Weights of a small transformer language model: a variant of SOAP for these matrices.
Each number is 128 + 32 x the weight over its row's rms, rounded and kept within 0 to 255. Layers, rows and columns count from 0. Numbers have three digits each. The size before them is the row's rms in percent of the matrix's.

# down: layer 6 MLP down (transposed), 640x160, rms 0.147, rows 7-26, columns 0-159
# up: layer 6 MLP up, 640x160, rms 0.14, rows 8-27, columns 0-159
down7 093:131173152158107109116091145128144120109163136173123101062132122126059120118146212069072117126189137145149068147110141174094105096107210135104161197167130174104106113128123134133123149140127103117122124123089104119097142143144156057107152134141148131099048160158145114150121108145161125081127164141146114168175128133170148085110152095146096099108047147070144085125179137147106153072140128181160083135146102127084136134085190144146154138125138166154092084117148138089122109044091069
up8 092:133139083133146132119140159139109114169117111092137120066067142130140158111097126077121166067152115164098122172100163111086216134129120108143143149123099151106059174059117146131188141152118074154082133095116181135112147139103080120155145109137131149047166066143139182158117085121116146159121124087115122158084126176133183093117142108168172119106130143145115113135122134073116095165098082082138113046196154161157129126153111212092110107133132138186142137077161084162109156139173107
down8 095:129129175073129108132136090147097143066119106157147139138145109064104086160140150104160124122103133097158170139126111168158116174137180123143102124118098118146149157179178132126137120093153152151143146121199088166122074100137179158148077089135091119172133117032115103140177163146175171080085185148141198184122149116189152167157147108220106156153095176114095168127134167103075089138097096084123128137104121149167102136129150060167159145126087084130102163147151095121143091113137146
up9 100:063112104152109105091179084163121205116187178159079182162137085116222132121132105095134145097116134174087115112172128099139127136114147083112119129131133175079102137135130182133143103143164128172161189111095080085122092113197171160141127100096160171157119200178124121098099165114097088151182128153124133134172101167107083131095143114137150122131109086143116122145164202162092102152118116121163092135058157095132115129103133144148104068110079068070102158128168134125116133123125120
down9 107:102128159111141100119199140134199180129161081139128150143101130120127079141091140118088085207212161115134133100153100120160158127144143169109143170174132097122094081145102100129094148139147071131198188111136126148138101126126151132123091108153116089131159101126137169111228186081134123161132095144075155157111126099139168148066157141136097103116147160071081108178131112153135094112178161139103107122144092086057127121067106107126114085100137145121137163187132095065143185153136146
up10 097:148103172164086182127127114111175125165115118081141139127122148123085109137131101125119161117127121124197100066097204147093087148170100125126176093076071068156127109069140157081131142113075108132096092087105156159139149103148186096215105152122188088178165104118146118106110109158077150146134080118145114167100152116117141143182087163120084158140089174164146098157085120134089153087160097181126120115116157204110109168130116098116127115141168165061158129081138128141158105119068127
down10 106:133101123139141118097138140133126103084120137127135121121128128156152100144054104151188096097138177151115128097159076184104124101131132143068095088127094106084202134077178155074164115124162101132139186096090158170140135068222129101112097061138151088141101103126138152126138080155121132092103140129138174131170146053147178069116129151098127159092109131071117101156134098079101104094084142134147155161066040124106095111117170133062114144169140103177156149134099151083138119141105108
up11 097:150176068112115111088161123107175207108160132096141100133175113132157151148173115125172120108140157145076126148134134130086093130103146159100148084133119128120145119110107152119096184124134150157076232164112137109126106174123161154127054125181131116081107130087084127172091081050138149139175129094091178180066141150157135128156137102154153109135102103151146150095125139137109111078120142154196095107117189135053127133106102152108140110129171142116082123110127187155111121194195182
down11 101:142112146144102167109105192192111127140112158133130127147197164153108175172119123160142100090165083119117107150158141106176119151116118094124182130141086170200178135146128107119142086128082178151116124147145097140131131120178097113116112208105101138197200086184103125155074159141139081123145142179160150110214126092135178120077094114145093137157136127187093126179195156114149136164166122112152100153124149165175100132122123084148071158127162155145089112181167127142091130120090085
up12 092:110131085154087111127102109120129157133162136137100146091120112167152137066114088102210127132156150168121120149188130157156105082131172116131119142096164050124101125114099088088131181115137120142111130156127084127121078099129140125105115115097138169175140132056105126102136128071116142123121180112151094137169083134199158089124072149113123175081134172086088152129109126085105117132111134174213093119120175053084132070145137154163163077107074105061086114111182106106132209108119134
down12 089:130173112123105180098165060117112086154124136134117084163156138064085106120123151097101095188120119159098113162072182135146098163131114111081126095146120103109130135070140133136047077153164158083152173094093193128136153161127064149115189145148151072128115104113117183095197153161111110096072135095092150047158176139100138135126106110099095082118121117168122176127099123128129128117083153169117114150134104093100116138114205048084101123116123108164132148125103093102125173107112091
up13 098:139103084203163127110087157095147084126085170069172150136131190136075157133185125184069106129135103082084123186120115086103216136063096104077140070177080145119106097146093134101124116178085117128099177146108142120114147113142115134115099129129073135105147151153209111136090163123149092131093108111164118163091131116091152179196159084099146125121104127138096104095131132123149161192132061131163139117122098066119109100129146138096115131105158136154111185140136115134161160074102133
down13 097:200097107086062175173097115094126147147127085126113106056124177152190183111124094176187109112107156124155168136077101097118104129118205110130141161117105117124131118116089092099109163164209141118096153132087138192101159081182149152078120149167112129152141098107100129104094107129152138134179164124133110140134073161124148151113108127103101143155146206112102053166116127140136125150116140138178100149124141142086134146145094148170142089151127153170160098124091217101137201118096158
up14 105:101168077181157152120064147148152124103147124086108119170103174157136080147125126146152127065121116117106147152159116074184124113096107096151114125120095084088080039203122125143151065085089132120095123079123139205143114162108125095132177109107154118150175156131154146121092115143155111171146136155139099080113106085109086169140090117095132120107146139143113094180156127145117163136130170052169112148108118221151167135089136118064148139105128122153168149164157035146147110116105169
down14 112:112221141104084087135143097137111143130078133142077123139114147095108128096178119168193140178183164154134084174136149120153219076099128076107183131115148147100194161143164102199146113175127118178158146132131116136165150163128146059118139148200128117141084138083138136102137163150151134068126096090124160067124165069077127118182148142105145102119139132185118114094197076103152083142129097104088135177116132119135119118152063133111126113142127150100145101086113117147132102113105096
up15 085:106157137143105126142072108122096143148146087131149125064112117133152194144164140212057138134137122146127130111150186091131144158086094158106125165127150137167132140167092108118141172125162090186161171135110137110174198130129172134120047097133133075067207131114114192101174140125103181085096113114147097090134112115132118114160136085080176133154142150152078093087155072074153056158186165145145100145123147161129087130159136081147132098085122111136141098154137096166162173141132152
down15 099:117122183113082179109133120165178087153084096111186061134130123143170107159103123102195185135147109141060112156168096144132116110167134096166154171095168104048232153125113143119138130148082137098097197132150136102079078149095124100140086138129107086141121136141178102159160108149172115105151131134120110087097068093166152112114122111145122093150100159116163080125083094129147174118127102121177098105103099132098155158122178073097150191110104182137135123151115138084072102134114165
up16 106:114126134110080130100099152149079121134111074107148219095141152132109090079128136111102169153114137112152186173117133094142107146099140130181119146092084107088176108140183187147193198120122136131143170165126068171095065132113156115140153152146142151177134147127209143159151083141112167170077140108145086121204142121176163107191112158108187133111107165116113137090115139114126152179136161150100159171052128139080102134090099084126171067143145145102154164169125155124118110111142125
down16 111:121215139126094105090124157109159119176194152138135146094214159156131079139096135142049181121189112177168134169157174097133166125112107117077110135118092073133145131139140106106135161102138111107133081090137091124105124109089089127166175151142099112189114115115156151138144097093114112113138138091084078190176141119127200094107095102120148133123135158120158071105223101121095162099140119114176177136169101141094101095086129138074147130124172163165102129150091159154094111086092129
up17 098:117127069157093089091159130152102190123056188142124101102116108065148155158138103145120161160111126130111061122123117112104096106106090120136072102076120104128122129151174161141099106160107132107117162146148123008184154155111123109063128058117139133129133163129171123067130080132153176107095069119095066175185124102166161146072156119126112159132144137177118133148152147171152096096096146163133151103115154126141144127116053175124141189089073153121165108112105121104122080111147106
down17 094:131139130142111117146143168061126145121093161178119099185119085067151117098148166081118162137166103115143187149108129208131136150132135122100132137107089122164125061116114103201113107125150070144176140155130091140126149123158068122130147130162073145122156149131132140102106137163178185153074167139137081117079157128196121144166106134132195113142103148130092150128127139174123093060108172100164103126171172060065162131119120122131140101043182075143143105133096155155073130099112180
up18 099:148125088125083113157202149145126133129091106116108125181056114142115158068133122140139126128161118140159173061133105115158122118147127117092108045100108129147074103179117153097118120113113094189124073107098083124093078114199169069128095096170145128151132138136129165120116082146063142154134168111163105124122094141182147060106163168169141142120166105169088144117086129129139137106136101035136152168096141161098073114160116100115076159172143144094080117072091166153151145189126126
down18 102:132102139112118127149150152151141165166129149093132110160130113039138132134104128161119119055145134097073162130122126111111150187075195169092082077110149125131124147179168082138131156156196107107142095167141213133103139165117159122125129116128112148144065114042136181063114119122106128171143096099102101166120084155144127076184136113154134159153119113112115074129125138098112110141138135167154173172064144132070133129060131125180100099093107164187085204141155123129124090112168107
up19 093:152159109126094146078136098129145068111115063159109157063174126116122128138153112141098143113133153069174120155170096066087141117116128104121134079170108149133167108106168167124115112187105114135162175112134065133115077111037144144141120099151124142148124083099122108160105142127093204174089128119175132155111157148076056097110181158180138161148107109136135183146093111095130078094107185222116148124141114166108078158162167149154098076091106178117151151117086101113141147122104131
down19 094:060178098142125114200136122119144070121146104137145166156147108090130109115142110069146131165132095141125100156081197117158105066174159179122154119123176118113201118100148095221127160113201121149158156179123103140120191101170107076101149130152117132046155077058177173126119166135173166140112103128111119123120128100151137115109111145136112107084128128140161132096164094201116133150095110105152132120150154089163113155066110147170125136145168145120143106075101096146134124154062088
up20 099:138187181194181094137067151127104175122092151082119178121142179155119110099131076110181132137175153080100177062121166146172122060111098136095169156152147149160095071092093108171130173126129063133143080102158142108102123135119089122149155132172129109069142108119089119141091165175144173133093122141156141150139070109194180121121125165163163147058118123114159139056126105111109115166057098155090120151131106101091101190118113129104146107122153141129159140097111142117129170116170141
down20 088:120091113161088143113159120106145037135140130140131115101170099103049177133121116040147167121128167079151077161073109175171112127147094111154123152094099123191162138141095117092142110121150128140169155169100106134170088134137125121188110158060109123157098130123153137138084126156127137119163134156150143113130129147169074137082173073100106134178138106160088094112068131139097168173087076111089127176174112083192130053136134175120134147169166055118135166132117114161172120147141140
up21 096:078099179119161173145060167120126062101159138156140122053095146136116138100129126107096149162143094138130125124127137071150117186193081131103103113187125136087096183152133094072142152127128068137060158148136077169108167157148122185129137086136171097131172116111191169132112180100080134128136163067122085170146127144121164112072116118076147138153078177148141180103126144181110127151133106141134102152109149126162121203151068078086090108154112141116119152169118092133077127115111123
down21 099:106117133124183060097149120169143147158076165136113138149101160146189084134171151100149116079150124099149127087151053103133131144044071142128081116132096169120114103089166148134152106220115092122085119212119119139113123147065117096175159128202171075073139121174154103114121131135134124093128128092198142105147129140118214128115089177125102179118107161135142122135204124112110124118088175129141157114152134170152120141119135135085167140086124158141104173103104135105172148111098097
up22 101:167178196125167146109200115152134128137151112095138158175119142088136105100109146135168051141062103129084140126141124112149198083107157157061100141139118139127092162141084123122169167146118206086091102068062089182124113110176163124088138151146160085107141137095141182108174132146111158121113113084126062173115108115119169188117138155123153146127097171197138168127153139145112156158168125118108110142127189137164104080125101076152180099110172091151154130106105136127085120182137132
down22 089:135091132066131155123067163063099167107138193109104088098182128174088164118134158149140148124139082116130083136116108153107102121115114065137137149114115141141133105073163157153123092088189114107140133120084172117119179165128095135148099127141078200082176128112106116162123078076211129156112110183179161116149143077107087182128108137084138123105128060106135070110116169212089125075117144140126125128117098162106117138133171077075114103127087117088104135111129077152079149117120096
up23 097:174117144070146120083186162086132165104129092175130115127139079133153109103115068106173101112077090102188106135134074061102132110144134133143125127105120107155175125085111177129149162192129119160118111139130120118120145118113144107101111135145173141120141101141089144131131054121053071143166155070185177125059148175087126165134148122126085086097115184193118223090139114076117114148133124181131139151148176119178136102120094105107171098151066120148153141136171093132176108138092117
down23 092:120138130155107100094112103128182123068090113091198180132200116129103157091143120191112151126119126103118163039158149098158108120103184183098160133190101152141118113140099128107183136111128142121139064122125149119102118128167129165129136107143081105193126123072149130162112139171157136116132128100159142139087127076191083094150123122137184156120117101092129090069184124155113151159088107176126093081127167145115135193109148159118136082124062077149075088095155052109136152101145165
up24 104:153102097150140137143196128109088179160107123150105144118057174084128210091122127148134114127121139182080158124152122086109120122106112122128128121192122159102139190096191128095131141103168120057125125098168123175171141111110066121076128138101195076143134118182097048163114137098106150119125082122160124144106091140168164144084111095170087125151131121108122179124088099127140113130108165181128187114154122103136140118143155126175122056141083061093116125125166077165117079177179118
down24 101:097174182127117095119153121081099133093157172099077094168160162091103121132115118136145170104141135155160085112108150111112104126057173131184174150129159133104113095145164121127150119148130173190145136164164128098080133102145117117147103097098166142121117140183191173151107120132174143122117148154106181128094210057024065130089110104052139122117151116158140131128130168154147136129191112081064113178115058087109128143193122084108142128132149109104139134110093121102145144148071112
up25 097:139062140118175148093132165133098175122235122128126117097134089136176149124121124159070164109049184078099177162181146121110095144091120130145120117145081148181140143130146121066111148125127164105131062135142102112058118133133124121132157061175158113134160164129162145142144123125168150112126082144155129144156107112126120114161106156070148112110100139080102085103132138181133213081106110099110159148153070108153127154151116152177182179133062113103142142177104185131157162179095139
down25 095:150087118171142131096132117108093124137067080132141136146199104092136095190148139170137165156158123123182078109181112172132053127133138158121097129169127114152151169140124135151155070066140106118100098113088151128090172130005183137089096093170123138113117165177117052251151027165114135105114150145130138152117137085143112134115117126150121134111127144193102126127128104109152114104133120120178150138117098164101133088089161136109122142134110088155116172126124124148153120114157125
up26 099:104140100130169186158049181156132191064156090094074108179082082134115139163125065097144078181132113105124184191101116147126132103116127135116155133136182109144162111161106105160170114066120122122100158148091111134090132190116146125106154081113139158175133185165047135125146129104118139182125116156127085078151169148138138116080071112129121182139118136121151098137136084107105081138129133153118093143090108119142147112133106133182101158157106126168184090141094143138070100214094129
down26 111:169115148127102125134141157098113130154126168191135110097164156132143092106143125141162081138147123102143215137083151109223160108105158112053145074162117104103122077129147086145100091051161154096075176215180121130194112116134144129101092114145150128152114086110157118111125099131109114086170106105162215226148139142125123126138104130103134107177094094109108098135117121084204117131135046139121139095102147135147135080142113093143143151135178108104101131105105150119153110088112128
up27 098:141141088096153137074057096078116147124106053160167127115135140126098140164116125127152069148090142092149197140149109170122135123116153190123114115176107131084128150089084111108128046145117056195096111115129114124131142096093167184118133195127098157155165131092124142133151144124156168096139201151086172115116146115079164141112121139123108116168077127118114129098083144115136145131111138168139103147106089159089157116052102149103108139140182082153167095125169149119069219163081100